Weights of a small transformer language model: vocabulary 3262.
Each number is 500 + 40 x the weight over its row's rms, rounded and kept within 0 to 999. Layers, rows and columns count from 0. Numbers have three digits each. The size before them is the row's rms in percent of the matrix's.

# layer 12 attention output (transposed), 128x96, rms 0.3, rows 14-31,46-63,78-95,110-127, columns 0-47
077:539565503583498538529556501469512488533469501509498534501511508577549545520482505522500509505513495448442553542451535556470556498459480526457541
070:501522553500510526513536465429577465455462494491443483474516495511512571463386494395449480486539497483480538514521511547480456453459501540404512
076:498508519490578483525525503524549430430540464519483442486543471543447502477543440514528502519553512490427499474455521518465548516467479510419421
081:465532503539523509562526490435548570453481460490480574527507447503480559529494496520550493512468496488484537458538480445505476460497586531458521
072:552455531519509530496484481490516550552440555481531542510523570508432526481545473467486502486502443469506541520529463442564544505552539502429467
070:549546553575475491504534505445509577600480545482576483488508453477550521569528472498559550474453486527594465456477492521568479501558521559505506
066:477503479516467451467522482569566455455584512443511457460446543474515513529525534594495469473512516510476575441536531486464493504528469528471530
077:431470465531428525421483491481486519457505490530512464473508489524463499449513499508435464524492472519523521566512560409406437474530470520500488
083:493463557519523453487482531530455501510486520499569541445483544438499476465519559506467511494565508529431531515574505515518571489524465496509470
085:518472479467546465579454450438521515487472517469510538436530498505477495493465529435579530479540442510521444549481501443480459473503552523462502
073:470517527493452480495466501495437548572499463456541507484487443491544531530510502461577542475495508506578578518388488513514563560473464480480493
076:478504522522546552406528524525456499550543556520464463492457535482450478483513582500440488548500493449468455493564467598541427465529496479576434
071:474506515528496462534504513555563467500466504559431490508520475511503476612535502540479542525535455541484457510502526549422563533513491499561482
079:480525532514549457482500540609454413516461563479476471515485552452461524422545516535431521457487501506474513478465496500498464513516481515457438
082:567535465528539482460470477524477580446537541548560488476501477508543438450509452551529526489519553498450407479504528482519485525533492489539503
072:520554480504442504483543492493491456430511587480534545549510478518445536506537491496527546505520543597482513522510514536520508536398495534538513
071:471508574504489506453525449480473500489494485501461488529499536476526539496539518483439513528538488529493468484498487533468518524456490490470465
079:477478534463485506527517509496427485573500523533484526547482555532572494452529559535468492527519500433507472458507531522436529508470550466554557
094:508571541495554520550588477504491508537474476563510500475528528484515575490488518529534516550490432378537532543497482586476488530433542522462519
094:553523499468488506494502519507472554448471503489428511492533535486517540461422542510448479514486475448493453438487528570449436465517478506438476
084:548482503499585460521495528507486473429497545505473478444600460571478482524593501489521569503489502462477525493427592545508464491520580526511456
087:516511507539462460529465532506485530495502514504476513507467526514477531472489485524570454534439548449501585434484487446480509501536573505497550
085:525461501496522502449480496463517568506472557483469453502580466511467577497608536469513552493446470454527554518498513452434501533485448483461534
108:483491548533469560504575505489529514597487503469523501429515478467536530526487463508509520496510493503582556487515489504435493478487499543469484
092:458522446471463495468526492514487527489518494494557472496474557437500463526492536558443454459440531474497597381548542451561481547515509465502526
101:473531536577394438455531472476505528457476536496541474460484560526512518452480471548542528534539529568521485595487463420517485426499467497472554
100:507462537479530417467478481559557528495511552492562561477455547443488498545501512448509506484545593484491486562500472476546527496541499514499524
098:451492446486560496533489514482535516508473507466503495473516498603479467511462518454458577453502497544486464544507563482477446491542530472482442
101:517476527544456478461458493442477492564466494449497505560496510406534602540501510439496533467501526457468573504521471508524525586509466496468507
096:484434460499519512439461470451456487497581545541478494440488527490394440461504509432558470473562460462546436447527490562539485443554527476503479
091:508492548457437477523502511468512494482442431523454497517505415497479556576497513511461500475525466505483517513568526429517546478584499515453503
095:520564529538502496433537505568463492481493507453425536446541522474473471420527513565461500512520446537510496476502565533561441485586546509527503
094:547450466511483496426484465511495484502551502560541522541454489528496505515529413549564506484506569545553449561544499514520462501516467469424486
103:462490537538439471446471497451491495479505505442531486508500464487506511488549486462519504472473542497525521530505500552436486492400454509506479
097:434511556481541547483505445482447540431482516486495545551493546427473508493588488520523513538513493526539504531477491528608549514448499544497473
085:530504505440541474542511470520481464513479552547552519510471555604504476465504515525494517470522503482468474496501451498595528521533536536524535
082:483582447529502508577460441474568518554506492499470493515490490517566555477555503523525524468467453448514537541466538516593603478474521487465485
097:532493513506509472550509443461601519509516495492456461446537510546485571463464488490443490466554508519420485500498484458480467414525511553426464
084:564493512467456499533471477503519523424561485522524484502560489502449520510580452447490505483464476542549492498397569540541518479488525516514441
085:528499488580555443499471491481507522499501493541448525511429515562572544471518513543521482478485526494487547420489454453537497481497559517458529
092:527453486487524547446522478474560492510450499493568461505592492493455531546541519437506493492472453464468556526521476405470537426493517500436509
094:500543567534476544542511481483524535521516564486501407463522497541581530543564453505529536519559532516525529506529446511485502476552554556497475
087:495510463489426479524581481552534471544514527530515475570498497506512463487525512562401527441492509513513585456538535476607517588528491504494414
085:463489512555418472502497491491484509453493581525477420470494560572494512516503500525473499559516498499481558570531505418436504514493447483531517
091:479422484530560500496532487509521494491467511538532541446442529536494482460492485499405522490506522447436518556569542471542504478555493517477469
097:468494439452471499534505535476550515522475448480503487479491489576460523527493535390439558535493494559492479513509537458492475486519522460483444
077:518490511481422494498472503475445458600490504490487537581567450480501554504509461489485529451496493479462513532455525518531553552483464550489507
092:448424512582553499409472487491444474479543536487452516471471522519492446453503557508579460498496497442524431428515527584457501436578488514516518
090:479523541508449515519476516501514473513485458511533507567468478531469508528557485523492516516482440488455486519473543426584560489600505463445465
088:452595488526547517415514569613439451498436532425426491459470525440496441465512569529443490490477503514464511561511549540494503513568544506506552
088:470518445507511475466443470486470513522539476555539524481440474468493503509492446545525527476476549488570388481526482503509490514511428509516519
110:519495518500467479456524530463511473430478528479534490470533483462468489516504469453520530454457462583492508518487543532510482481456543528513478
099:487540590509508493478459460531446591483520478451525530539516529433506484487529497477527506519473468488539475477464534501524543493464490549495489
085:537508477476456532546489467493435436551457526525505534553441563585512465415492512492482472484451542423551477487487509489532528570493487497519520
124:513558527531485530584526490416532525552465485562483431489546497496521538498540494491537502527469465396561512578446466541497555453418510520448533
113:536495494501528500524472463478541549475471530554444481481584477543491515470428534488484479517494460436417440481490481540466501439492481517379432
124:531459527454489471543458517511527488417570534499501483479568457505438491523545478427523505520509502494541481534401512559472526480495512526511456
098:507553509602543465549469510540488564514467511492498569501461511565535488481486484537539495530477514460487561443507426414513460451542563489488543
131:503474491488517495420508475469542462499423543512526442502608470503452569499633489450492517513449452494423530488494484471505515526508493505427524
147:446564543527453567532512492503479506580528558493517424446499484528517505517524441512522518483517505511614521542507471460504505462499514543441467
107:454532449496432476483527514572495568520520519509563470535499576449476431560490545604479508464406496505540597470540499465560477563554511465512469
135:522459556575431483477524460495495555451507541496482444459516577536525501457542458576518505542505492504458546588527526470442487504485442501500523
139:457403514499546463438506485515512522477478550530563518466469534505476465498496487442491529490566565467438499562556497471547529508551448533508475
126:467532453463546499598510562467544525549433494468513502510540485586473507487465517421430530495520521530489480532505507488496496474494527452441449
128:515445493502462458508464511498424443544463477471484454538559538513546577515499507459467549481519500517473513550486551525529536549510462528440466
155:449441487527546506426458511452459477494573524512487502450433482416459462478504540478567440476528482430529415409520515568514481443571508492519494
130:476531533475458487535501536496454522519497434519478483544516428538452516548539485502487533457500470477451489490503512447510521466594460490453513
134:516583498519520488417518533608475482489475486476408566507512515397516487437561501553446474529468503529442493434494565546527474502577553500527528
135:547479461505497492373459462502512464461550482596484538509502452513489487463545404557502533422478547483482449498572488497507463509536432468499526
157:487504524514461465447503505467502495474436531468561506517493483449488511522527484471548504487431514518553469545489492538481505499403527515506497
130:520532640474519548494486451520424542490477484470486542558487562394512530485580490526490469561524473536502473477509524503488541481452446577503499
115:527502490435439471504462466477447418535488505506519553507467559551525507436528452483518540431482475438538473498512519490567567536468549519516543
# layer 12 attention value, 32x96, rms 0.293, rows 15-31, columns 0-47
104:537458485481479506463509540546495517443481546513528563478475492472495490487544529539629518606420464481508475560412544475543480531505465454566520
099:526521502482514511540521568516535487540475399499556547501500538477463543506496560452532519497521582520479514549491446482552490365521510445511497
103:495453455409570528527483447572515372469553531468483399465532476527478486497530469526514506503516432496524537502450515524522503491451462521494477
094:569477516485502511453522536462426476478431549509481489469451485493541518624462461523484443472493563466504569497453444531532550511462533510502430
100:424462522531550496421445508558501491511562475551486441505470485506447540518489500476509465453444481508474459506449477488550559472497497511503497
094:381459480438474565454524462468426516544474482555525545457501465500437531481435531487511452507594526477495448482501530581459427548532529609485496
095:515564509486480460490452508553511529489561487493502502421495465458478476513506495471561515400502512469511489527438471517433477519471566479458463
108:571519531489473474512495485602451509543474382472486599451466518445449488558510418484505550588519495518484475447494482497471449580493505468488482
097:495522439488510485500507523524489511494516449506496466517521445540533518522557505530601455462482502489464474583621451491496513504507474441540524
100:513529535548546454459546519504505500452480484561551425492448455545583497520497531460429401512585435555516481524498446513497506484484515526452499
109:511503527458520468526468420545572504412512452521526596542465524507482520496490517472436436568457558511511486415511495510531394486523502500524477
099:520517528514541547500498397479440514516528547491524463537484520529509445473468429501538417496388505523456469496481403478488519479528509551517433
102:448415512527477493470524494463514435495481522567492546517558486487487551485402446482478437477551456536507497453514453500485476484480458500601508
094:421403558490490576511490456400503496508463557513456550499492529514507412532510470501445422557451531503495523450550548469473502473542542467467489
104:452472438484478580500528477437529604532390466553463426493432445515503590453541479470482520496517502511471498513491540511602526499503494473449478
103:439473480549419526509419511488532504443535469558506479412440495503504490460413491497470548541500555500522536480423482475535568490534430513516536
097:502494479551464535548549524478532484483527465479542414511473497488454539472509466515549494496456462500497527473458486491429503472541494516439490
# layer 12 MLP up, 384x96, rms 0.346, rows 0-96, columns 0-47
095:443452487483502533528422476487434493497502431524461474533534444580522490550502478494508431468540476489495571528534469520443493496456454489561516
092:518455492545482435456513493477469436479517482527492437555522538574565493490540448493463502587560445489509505500535446465420527489512476480504484
087:568408502507523434507553564532559499508527486482430522469527479566527539500487486508508415532472512549490465532506419575392518461508516514481501
105:526515475514480523423577551484412459478432567486491512485539540450506528536536425539478481480485550491494476478450462455563511524611498553581525
089:547468525499546476419588558506515519413413522528488577495559478481501520462485529524503542481582476443468506487505465573526487442463491564504501
088:507528522519539487432524549414494454469514504514486602520503508499521488480530484572480440516509547470522530521420456430479450492504490429423518
103:484479547464476511482438507589457446467482515519497494468545462493485535495580454560460502516583518518521404506467410547449517477522501578444514
104:441559535553553487469527555547626459403502502470528503647515509502550524511547500443523482475458524506533479475455476512450561507468473443555500
096:421535508597512536449548509481517554475487484491543521447504452446552524572439472533462496463478490542458449555519485486439490495494454478456486
104:465517509473397484474521395544581472494528469489481494520539529529491466492486502521486510514476492493499524544434466528488564567502440563522402
104:543502486542452544426516478508471441519506543493493537458485499517516484477572466533432545477536495544430462507439533478465488486483500486527534
113:536523551497511460439544516479477496487509506564591529512562519538543496598477520499499506534511518522517410444484468524500441453454552545466542
085:501491585533552541481467557522508415518483450463521585478490452484459436521467524508529478518487440494432435484508545470465532462468396463469524
098:441573504520584520481468485524502436435488543491530543493476489518553459473500439483556507456502549519555477466561530524514465517395479483490504
108:473490526502426512431509514539483508570528474476505478475525504432475463510528529520492536450513522544484556489504498617568511536482476422471469
104:391472532465452563431531503521554473429530528492538423515521444530563473491473553541503555490501554502560463497522429507479528531490446450485488
083:484472518482494499440491506512558509396531440462489473517573596504566516433557467473488531505508548512466439448489505533486456472525524515497465
106:394469544514448507522495581581471444481450503555558469510508548469537432468428459472530465490532526544492457556451543462491538474514547449472550
099:507443542581460533459570501537466503554583506511533506497582465525464507367475489531508504460524554533444508521428519502545476565490466425521420
105:560509497484521598479451467547506526508474538513554514429526401456529517469471450579494519493482533513477489534494469442542480518573453548503400
113:527539500463451495402468504540488508518495449480559516599569437492510541502550501523470483465472504558508534429368413489545553449479503538490499
115:392489505508476523442513432553475491530545529511528473479462363523507502506518500505457417528525416507491516504517509507413512470469538429495507
092:530550573456440479462554496486461439464469460595490511422521533465538508559561462515572462487541515473482510598516482445489455531535483522508515
093:545487539494528514514490512530504485512364483504537490461488481476531443472430401467505492449500464497531510502466511469440479505474515468523538
102:460467463464541508506497482496502451507502548524476517445548558470533529485443489541542486482466562565532387418503513444536511572443487455448556
107:529455495506539486417375560521549472430538486537494528476491487441507483501515487485515457441453504476510461477501563518491470481526490514581487
099:520496477522507445507537525500537501482462446532460431553546436414546484548518563474475477434482589472547473540533541554449475491462471521502561
100:571460509494498433491538551492532422458522486417477397489488503519511555472515431545439513435459518479497532465547513414487582461453473496512425
088:517460474442513541476578473504488519529446490441484538558500507462544529508504519538531472470452493510459489448451595511464498551454411501500517
085:499581492520475514489586492503531560478498478551499550520462567481581518447426461623501489535507480556490509480490469494425519428532476497459527
098:514524556529465502572478555510565449520436449528517481436527498508534543462547461541509481541512534513451497497452498429569470536498372494537479
105:549442467468559422495505477545500465481520529462538532491488498494495500509498513556522553400448461524496493487482527554451495545452501543519523
096:484512466531517555491476526515467491507475592494522521472546464471541526553515612477455495465455546465427523506505529493471493543444523468548455
097:526559531563451495469509497537446517433545424453494472477552507501522566497486635397494456452498496492453466524440509469556450483499558477508437
098:438558484507520483486492534463493528463540509507518489464533531453571490483536477580557472510564475444471515464549514472506521506538496592539483
096:452445478507471498505457556536418448513475497446533529470553527533534488538449539444463484523471490451502506459497524526475488489529491486543523
092:526435562448500508470539541470478500508459425473513533502528512581532527430537593509555523478468555549488436451482546489494486550481517456524471
094:533498517456530526476510502497417478542421458500499564451518437524467585551539484513510500499555467576524509483517514397530498558514457495519487
105:551526492566454498451422497560567488404585505521455457494475568505525498507521446583428482452451509483527551455492553452450572500501461523542523
083:533490530564497556441489544492512466421557462367486474482580561514500545428490518501445472506503479498523527538512479467508513473509517549572492
087:543474491485508520527465558489524552490528554490555451512548498437489486498427519476509507433547514462454486519449500528476509523557551620470505
108:459512520481508495485495515528477526508425518479520488438497455501501559580467500406469447449508525527465469518466488542494515549546480488531456
094:544496531495427567489432523472490470454525521481479526552532437507548499484579516452512529496465513479477540451537411579511507495526473555525524
107:579433529533477493544532492535460469444505536563537407484523527457562513488566502556570560464526536533531440497482449463528490446503452512522451
101:522501462551445464441486502488546479463544464502484514484528467531514585521505575535509520463473565546492478527465456514483517545538448544470434
106:524532493558537525506483489546495466482555498504446568496545471494558603541472454489518447522545494524512483538478445525494515530525497520433506
099:590507561477461470461467430424454451504552466429513474491527491496468516513545505453412550510539479430509534510524489514467477434502439460493467
105:424542489529497533468550540535507518462480562558491471479523505398502508498533481459499477461494453521479496447521461490497520538561445519545513
119:500470542572541556481490453444421497455532497532492466515553460411409527553475550461461480497577499517515501494551530455490418499502467486457487
098:524506545472539504513514476454455497460450498498449523570525501472490492471424450488484535459514515515502524491470482516465495511541542499531415
111:561512543512501522492503494415556507488464528518489496483459525519547515509525485524429406468571480506506439543472570508470533543482489544539414
101:497474467563469517458457458503471479513556556475538446515525438487511444535422582509501587463573492529555488484442512411502540491472499554507515
108:496518522500469535485438476456515436482552504540545607495476465506557581547443451532508443557483510508506467459464507516543448487541421541524487
103:470518506508509506471534528493462478426466515490514481477484464495498509554396508478496420518485457564509522504501534566557553491527553474470518
104:508473551538452565424540494482467489521519558515492440518588475424521488533524549522524531504549534538495510551497418596477491551474522448497496
099:490467564597510530486549440521543380451544467464555443534539474530495482421434483467476428549515440529575464440502536495551553522477505453537521
100:505531490448538462509577534456481505559442479540596494527516450517521517466515547528502522507435485513518495519508589477431529456609538484565436
110:541534542486489440408459480492439529493494478545464497454466513534492496546550489522534474444488554540521474593440523535448496502473532495482511
110:516532479589474490442529581515481455466482521527513370531539499466552537527481508470489502440464448551491514488519537449489483465500438525457495
114:508522503568503581448512506491561476525413457477528483525505459398481513443529543453438549462486487480502528507468574478458506534449519503587488
121:541450542566529462525499496553542547511444506486500523495532483520631526508533540477443514476513404543507503463456479491555490468538505545452523
116:399578528460500547501445402486551472481428482495510567517519483498486505480496412508429432430478588530516459504468514486524513468511441531503537
084:512504545523463464538553541509501496419492489404491577511473446530523486452500456521494470538522508508419524523505555486451541572471494545497454
112:595492490600460521433504483568450481512543562537504506425455515425483563552503513474457542495561456472521536476514479449449477453413551594489494
102:565570523556460472476462488453516533483520394542506545531574492523455530499574467462540524504510476523485458497502486536414483485490438442484448
102:506512471567491561512528454430486522546489559510542545461587532452516496543480468515496504460541491556423535457529533497531563490440431472508474
100:579512536484536471456508507596526484481446500463531436511510458499516486494513512597404531451480489428493543548452428538535522472580494556526492
107:507457574498559506450464557479478542489510553478528455409459472547526553513516420496428506430502543538464487445488447525531521513443525503476492
085:544529519455545573502491491570561534513531585440482442467488550572508508483485535491470499531419480521476594435471477486506548479535567477524520
107:520542540537519508440486559473510508522494494525581539523470509503522477498441395500475409510511497568445510515505486461478484487585468538494591
098:526468493550521484484513561494477395478496459466521580505487514543477515512462520448512481555495502469529528459477527507459562486518495377502487
105:495496538455562496514571539532519502437479488414498540513521415594509549554463484493404497455536505576497479482553480476475537447505534507561582
098:493580467503454518400485580469457525487507549542568542508531461556489466496500516501461526442551475474515466543502487541512508518496472483475484
112:492499590488479511485489534534482452466541470593494527465456466479572576510457442453535473548517443483455531537525525460533475526452552478479461
102:456391440528501502512498538532513479495426493482493510535527504421567472487535472514459493460469542503494499477422487524511470526519524504508499
090:532482531492502509514534520512534505453430534523438481532514462537516518484461507432446495509490547465500448393486480495575487509536467506482423
103:427500513532551476453470530516466477492499443492536503507534488491566504550525513488483549506442547452542550586528553494480487602529487552461519
095:468480522566495523494555510492520491496515474553528521560554441533539446550465481500519496484427544432537508560483490471380467462505399567450474
101:536645591521485553494481563502550524485488543496501497469469470466490466568452537506427485482496467554460472535544543498545514461500462477486530
101:467471516472526515430496467472434451476497479506518512401496518525521450478534449507393541531468533583488572553456562474514470502579486446499481
118:508493568447467493536495547521584528507520508453509548483448510388582502516535550526475442469477454487532490568548489530505486466402507422466535
103:473478525533469581523473454545540498517483396472431491470553514452504478504511539502452512500510527563501530450514553492490580453428447450525415
092:572548505535426525440541501472523456478531497486604542480531392514526509486510418549441459540506544510478524542524514518478444541541452508579522
109:460522500518421485448513554488462429446493497576490511498533471512529564509473518493472469454622544545527460508495510544498549475485553462490546
108:488455495503501468502521473563500541479439510509442471446503431500531491519552571532458479417563477447493456485533505402504513554447472487614526
112:494463543531464507491481536483469470472477460551552507546549552522521567454511469511414470483606475505490429533446438463559557534448449459519551
115:489544537502588589528525511499426542375493462523588563516495521526577468454493497509532477502525561497514461544490516511496526553499489522502466
105:564456490521524438447445527490514517531448485539516445485496537464529478585536548439487468515491549592489505493468543473480503499521524488516491
101:476559542483474521503417425470520498421501495482503489480505523501505520454468497565483540480505533544545502530552471545422560448571470512378498
090:492609478521509456511508485523480472481649555513493535492519494475557543455554467494472560469494558529496439523469509426514518583539552548495482
104:495505524567386503433500432549504481481429466562532537493508442519508443517538464497539514446522481537497495454454448508439506567467477542527513
100:542486539558437433488526436567508512540549538479499493485459510539548508538449509528446521445467512537520450614520459414515504515539433489516519
082:508365451429471550483505495566448567483557447448451527535504563509495540481509484480504521416425490436448513490499551447421484491493530475484510
096:587421465488485507461500470454611469464483477536481483487564489513484541497510458487495461504526414505473524603554513465550486499518486458455444
113:461476481523452425507543440541489457445481504478492453553537429545477450545452483546540549501513492529484478499506520513392517532559490505457441
103:566453497513492450425568562484478506474477455538503488519511556522542530455499460458492471536554488482431484496494497472527527485506534572482558
098:509485487433578555464522499533515522501433470387510486456457530478524551462490485598451472537459494494548478418499524523470587444485509547535490
# layer 12 MLP down (transposed), 384x96, rms 0.364, rows 0-95, columns 0-47
104:419471504475597527492467402515569551556446531473504488467523517588502449456511475525499519465505504499548489498489563485529484469489538492498421
082:462490444466583524493472489494499619470474487535443528429522476469435433457451504501537538446488524552529458494448439438430498530553488466504442
083:446438519535502514487479490491512446456490522481516500504500505486465454543492516458439528534495562556510422498455493518423544537433491430548512
094:555486448584553510442520560485472449487469568594485467516510539478486469527423505467515519468562517519456551507480468484541565487506486523501538
078:504497513492456465533560397476473509543522499553483457508450548421496463510525496477500599510438463580532529403449530526432525531538512494439527
092:448509414534473475540545536404540553494483540550489453570542527530495534498492515394554524459510512509585508505475525498492492497526482433543533
098:481448472567497508504488473492448505529541574466535490471534558523476528529478470523507484565450474450492441506495498550466495520488540459455507
104:525486482525535467499485498497550503398436470479454521560496458393543540514483476462502498507495558491474586499584486488387422487521551531510507
088:457465544530457496520483457496485476483517497524472492502495485481459544495471512558465481486512542509388557487448431532415491499517515518498535
107:429475487495531459465442475519489546468491468562493470539499500487441537533481494495451533553433533468574649496433528484504532518489466528572442
100:500469496469483490494464504459527448527445485542464550501518567533492478539587522459477459429474481505551507493473505568488523551475447520491410
116:464409542513489490483567490453440485495527505486508551471450509494534488455470512470460545490468541468526461482511531503475494555574520466527513
080:525523458497569588481514526527561493532455515486470509521500503506529470509554505427513519491454504450489514535547565473419510490551509521537475
092:554486458426524535492509540533490470445437452566525567569549547528441440589529513448491488516517462501558484511482570476539480514537509442497456
104:460533505454485531471500530482488502454432508479490494467486554486467551505515516434438563440525574486492497471536519560494531462504524443497503
098:429507426481524492510404537507545469488496528471500574524437441517468513557515502451541508474577482509461448500568517543527562474509467525524528
075:512565541547461492509531444516523483480447523547470470422528484456487585522511442556493453462543544544459571506495572541494478516494524519448510
124:472470468485492432469515571577538435481473481539513419523480477499490446530496454446502511492512536466573492521447603519470549479521495430535550
093:466529479427520460482489577553524521464498532502520469440379512562513466441534494462498489480497565559533469521487483437483513450440560477534420
094:459539479559525480485465513474554550509493411469472450545511506498498523578500570498555495518536568532561468483508446500528483476461459453519457
108:493496498450437515548522499518501499535422460534519451525559503518497473485503455484504517531450534557498584525485493522490421492488462503484478
129:483486507445583549514455373473552470482495521571470483444592506506535506475552520497523477457540522479477493553523470542462527478521484473571510
091:525478542565424500476489525588547519525582449501487478503452512467473465531483492542509552510523496490528566545544557549540532462398506451482556
090:495468482499465458537515510455547515485380453540451498504547465440510502491535513550426493501403513431595506438522512499529515535500522504568482
100:479490497512519520513478471509484615502482524479501509443496482552445584478509491478518537483552522492434439537495490544551491462429507550528491
099:544493476485466594543513494552497509525530504486501510462463554617520540442530518581480521528565516453544461507468501528514474463439521453461470
107:520492530497552432518511493529521467523477479538551453458533466506514435527573448515495483557492480563590511575504479418534493529593502456485497
094:469475544482561550408485456542528474417532649543490397501455490464502470518542433535541501464480503464518512485502514472475477516532457442514541
080:549468435489536488598530463500500426517463451467527445440520512482469432478533517482524548529494485481526488471532558511471540462528501447505539
081:521495522503534506479515470553437466556554520453470497461560468535489476548586495469547582456537431477515447571490549589494545550489469487551506
086:521577532572551540521519549490480516453492465403469458531531516521502477594523577558508512521530480528453428510492462473570469521514528452606542
100:523528569448469536484435522528452460518422513519493522478504429443430502555484423442478496535437505442477489473495500518469433486460460537481553
100:520502461540442523435396422515486501564538538528458500449500524558494515403493481514476455512488531492473514483540509562481498531489496530477524
093:495502502451529435495485483550546499442466440519512504512528463453524485471486558417440442529520554473487488531522495460452458515486533499519534
104:449474574482490496514492526547504527500500447530495468522451495508437564468436507531533437472594496471511502504537489558537505398451513511504484
096:502439484530455493479463542526528475532543462495579512585477468507485478486533452512564542480512583474456547506456482497408495493504498538552473
084:500523469530522536490489507508518497527520578411510435466484536533458473486536496490527505491540568439555611425411517530449500482482520477437548
093:427554474575555424611470473484502473554536458465517478558444440475486558502465494519528538521527494445522482419534466505573555461453524512494499
102:482493500524506532490489489492583476492497599523542534554454516492494500504508520520438528483519511505568466501517579512427436454461455515494581
079:494512505555563476554540424511528539495505474510482493442489569523537528437470438526533502490586520470543514426403529510517486478495474492460443
077:496463553609514428511575439523553462504486466445496506450486555525475465479539496514554478477494484582586478536516532516502504514528431475495445
111:514482472509521463461467536496471465497508549566497472475454513522458516423482507541532439494470523456501490460537478589566519417485531536534544
096:505447488516525516505516507534502506476595467559502524605463515501499484500495523499549427522520551430492474360483529517540505497453504474508533
112:515537564488489455465536532485501442484511476443516537530471576520469512517524549547548570426479476455522523516500482515493587458467477495510524
116:465552461531540539444521506474612458474532642551473471478416436504496518515533571496510472503462520462513479501502510524497537502496476536424464
111:488515491575534512474413480517443469550487487569483486552514503524546571491612497512498487445521521490464572488477474446506547484540548522484511
092:502532544490510523488574505500490521539529504491533527442497481438507498536533524465451541435475486423595503485582457499523407480518507476474384
093:491436495542580592538569565569467503519496509555522509489473533459485450504463564421527505465483529493520479489514501437460449528489513521523504
129:498517493521491511500460489597502593476496542485429498517525504487503531502505537557472565472487538420530487496508596482459495542547497434562521
091:527530495530547506442514547470490472474477485504441516614489517540516463466503506540525494511514419505493549488531523527501523483513533468443548
114:533538549473506480476505453514536499509446529428480509517439511486471503465506485570522493454489487487524491577427539442523431521578473515475496
091:472427517592561546401523523505528418560539530501509494478454483491487466487532499492517478510495523574589469448588519573490474530483506565532412
126:522536527505505503461416453493489485477479540478505543545466393445522530504479515569452516503451504495440548554494493420490535424522479520462537
114:471486559452517517527507474493434573529455510521486547524526456531496540460576499449480433532410485585490498511492499515503510458493562511524527
102:551516469454423512564470496493484468520551418473478543495510496497466500529453531503497413486512491536543481512533587482525508411496476457519465
099:464491559487578496452551399546480426479509457516530466537482477487563530482511445487487504495521537449554514517476522489534503483558521557495565
097:474483493480525551502549482511505445571531497587491490501464497462461483506530508506410547549462518527537458488497522433463515452439519525462489
113:526505475507446453556437534481472520425577479522477552450490534513481566510492539488508474438520500525512527489472536524533553503593487465480528
126:532486517427476517474486514539521529473568540551481501487449502508458469529459460507599502487523564490444485482416514491473548478465476598507526
110:484458573510450552523527484498519445514444479481507534525510508576508498425491527528455510478413513471496509435495530443459538536519532502504568
120:527488559526579517520449465471490506547488510500488537468508489480598504514541451457475507521522502444483486508472481499500520495535518515532528
121:530555530504516508565471506457535554517465468433442572453480606504504526559482468485439494480554452470406486594517523515565512452449502479584470
087:471506507480494519501569489548466507499514491446511499434547448469494436529510438538515470510501476514490497479451529507409514587516495484563478
131:484476496560421531498453470440392509522507541429469462478492494423527567527434612502453509455503488466510570441491497458524497495491442496533555
099:489449480437526464556495552488533537485518478516494551564441476585474569491538436499482557511497497491545433525516483429463471430516550527485513
101:481478507569537473454548542502442516467430459407512549567483470507529494528462477469447521502514512520436498522532517512529496453522544493460516
084:484512523541502486469509399539513435500478525523461546519493526460438508576485460383465492491458522442526429404436538604483508487482478469511504
114:493468470540451458487498530515542528469468489545459559426501512499531548495449498533494504532481514534458473424515528435506470528461520556569473
077:576477482491522428457566531521488501496436467470548584498483488469549573590530566513481454493485459550537470513520532510472499455575550499540455
133:437518519536541518546492532487468481521561501486506505513527464521468517486467442552524461512477560456464532557483534604439516519494493579445488
092:504622496484512475533583503392533496541479456571529455541525468451489505554455506440501515468497529486550504541502527493540534516455515561447475
131:510474575488565464545470445449493501519509528507450472521508496585560548490486545483496537478533463445467486453462505516553514515527494466439468
104:412488543526458467502487503506530486504513460531491455548481494518506496511434579518507569465491455523508529541583522461448526486559502457529524
121:550477517577473474511528499558458592468501563459456539524512590516491521493556450470531481491448397506519440498472512526490447486567480531499452
094:527497495493519559546495541452527417476432495493427550556525509502497488504551477497487521470443520443471479402507479520524519511520574485528584
083:512470499510545475436532408466516472486421514477487508426500519484445532568527526524462495448479567573571562504414552470523500531488443509467535
099:499528487537413485527476478495467525432496513478488427549475499487430505532473480501490524471477563512501468511462553440474484481572519486507501
079:459591483456521468477598484520532479537466474507455502443494502517496544529505492522486554478454430466485528538477570484440500512454454503499493
101:480454473521469523498490536451534508455493527483521454522438551502499552479518564544487435582531501542418463527466505455508518486484535495470582
107:506493428409515474469471453476443490517516451525448496542499575495463475444530516498522497545484490490496563502499567440467471513575452534495439
131:506525550485569546453472506542502505469453440566471448480477483487444492508531532559538490503449384509419502483548496368522521516539528515521542
106:428500496564507579480484485536547475488502460521487455455521461477472494476505442450470535522492538457481529456509588476375534542498548473486541
126:500499508539440461510562473521529530510458517362466505453501510460481427530533435525533482512543458513462512418489555540383499565499487503501482
099:534560477479443438518445577500525505463541535416466489515509540521584499538471546513517529414575538546545511519466500490447446487580489430486531
098:522490442492548513492525495477547511492502425511442529498543503579512509579579529483466489551511491449530415481531528474480481570498548525538576
124:463519512471424491536488500474522533497490523539497456533536548531508517523521439527518475499521447557533552566405530554543479470469497477511441
120:446516461473517556502499456550512538572482441511514467389525495535493465543484519532532480524456547475488493532486526479488572516505414499518469
107:543485462496548472463510491484584422544495483489512582501499475509511491522595543520560470508467495504519462511458512495500508506471549508556478
099:502510482490532573530526496447546494440544544445459451504534451454446549454531485494483512532472525534441521519478458495509447418542478562510504
086:516479472492509436539528510578570428440456532551490545449511492478449472504479461438557546476599474557497475521460473509515472489507484547499493
106:525479503464477473506514539521408501520502471509487524508548455530456502541541501482483535478482466524484494490533454442444500457392488510517501
087:552493515487472613514487551468536539505475500536438482545524506433489546473510500497463452545464510474561505480577480463499446499524474460501551
072:455525481521470494515526464420521470478475472553525470595506445456506577554551510474459493568524508530455554458491497526413473511467504467570467
084:431576521508477516502514495533444495537488542512470449434491505546460483558468534499552525502463537507526457466459496438468565529501483508481502
114:480440441530492479534546469552512416452444492503511472573420499543464469474526535515556590484600567528526475455491458459492557487563528500429515
090:569528495507576528527532473584456391485484540470540500461556492507461469490546451469493461573517430506498518522485525527473532473473517515492472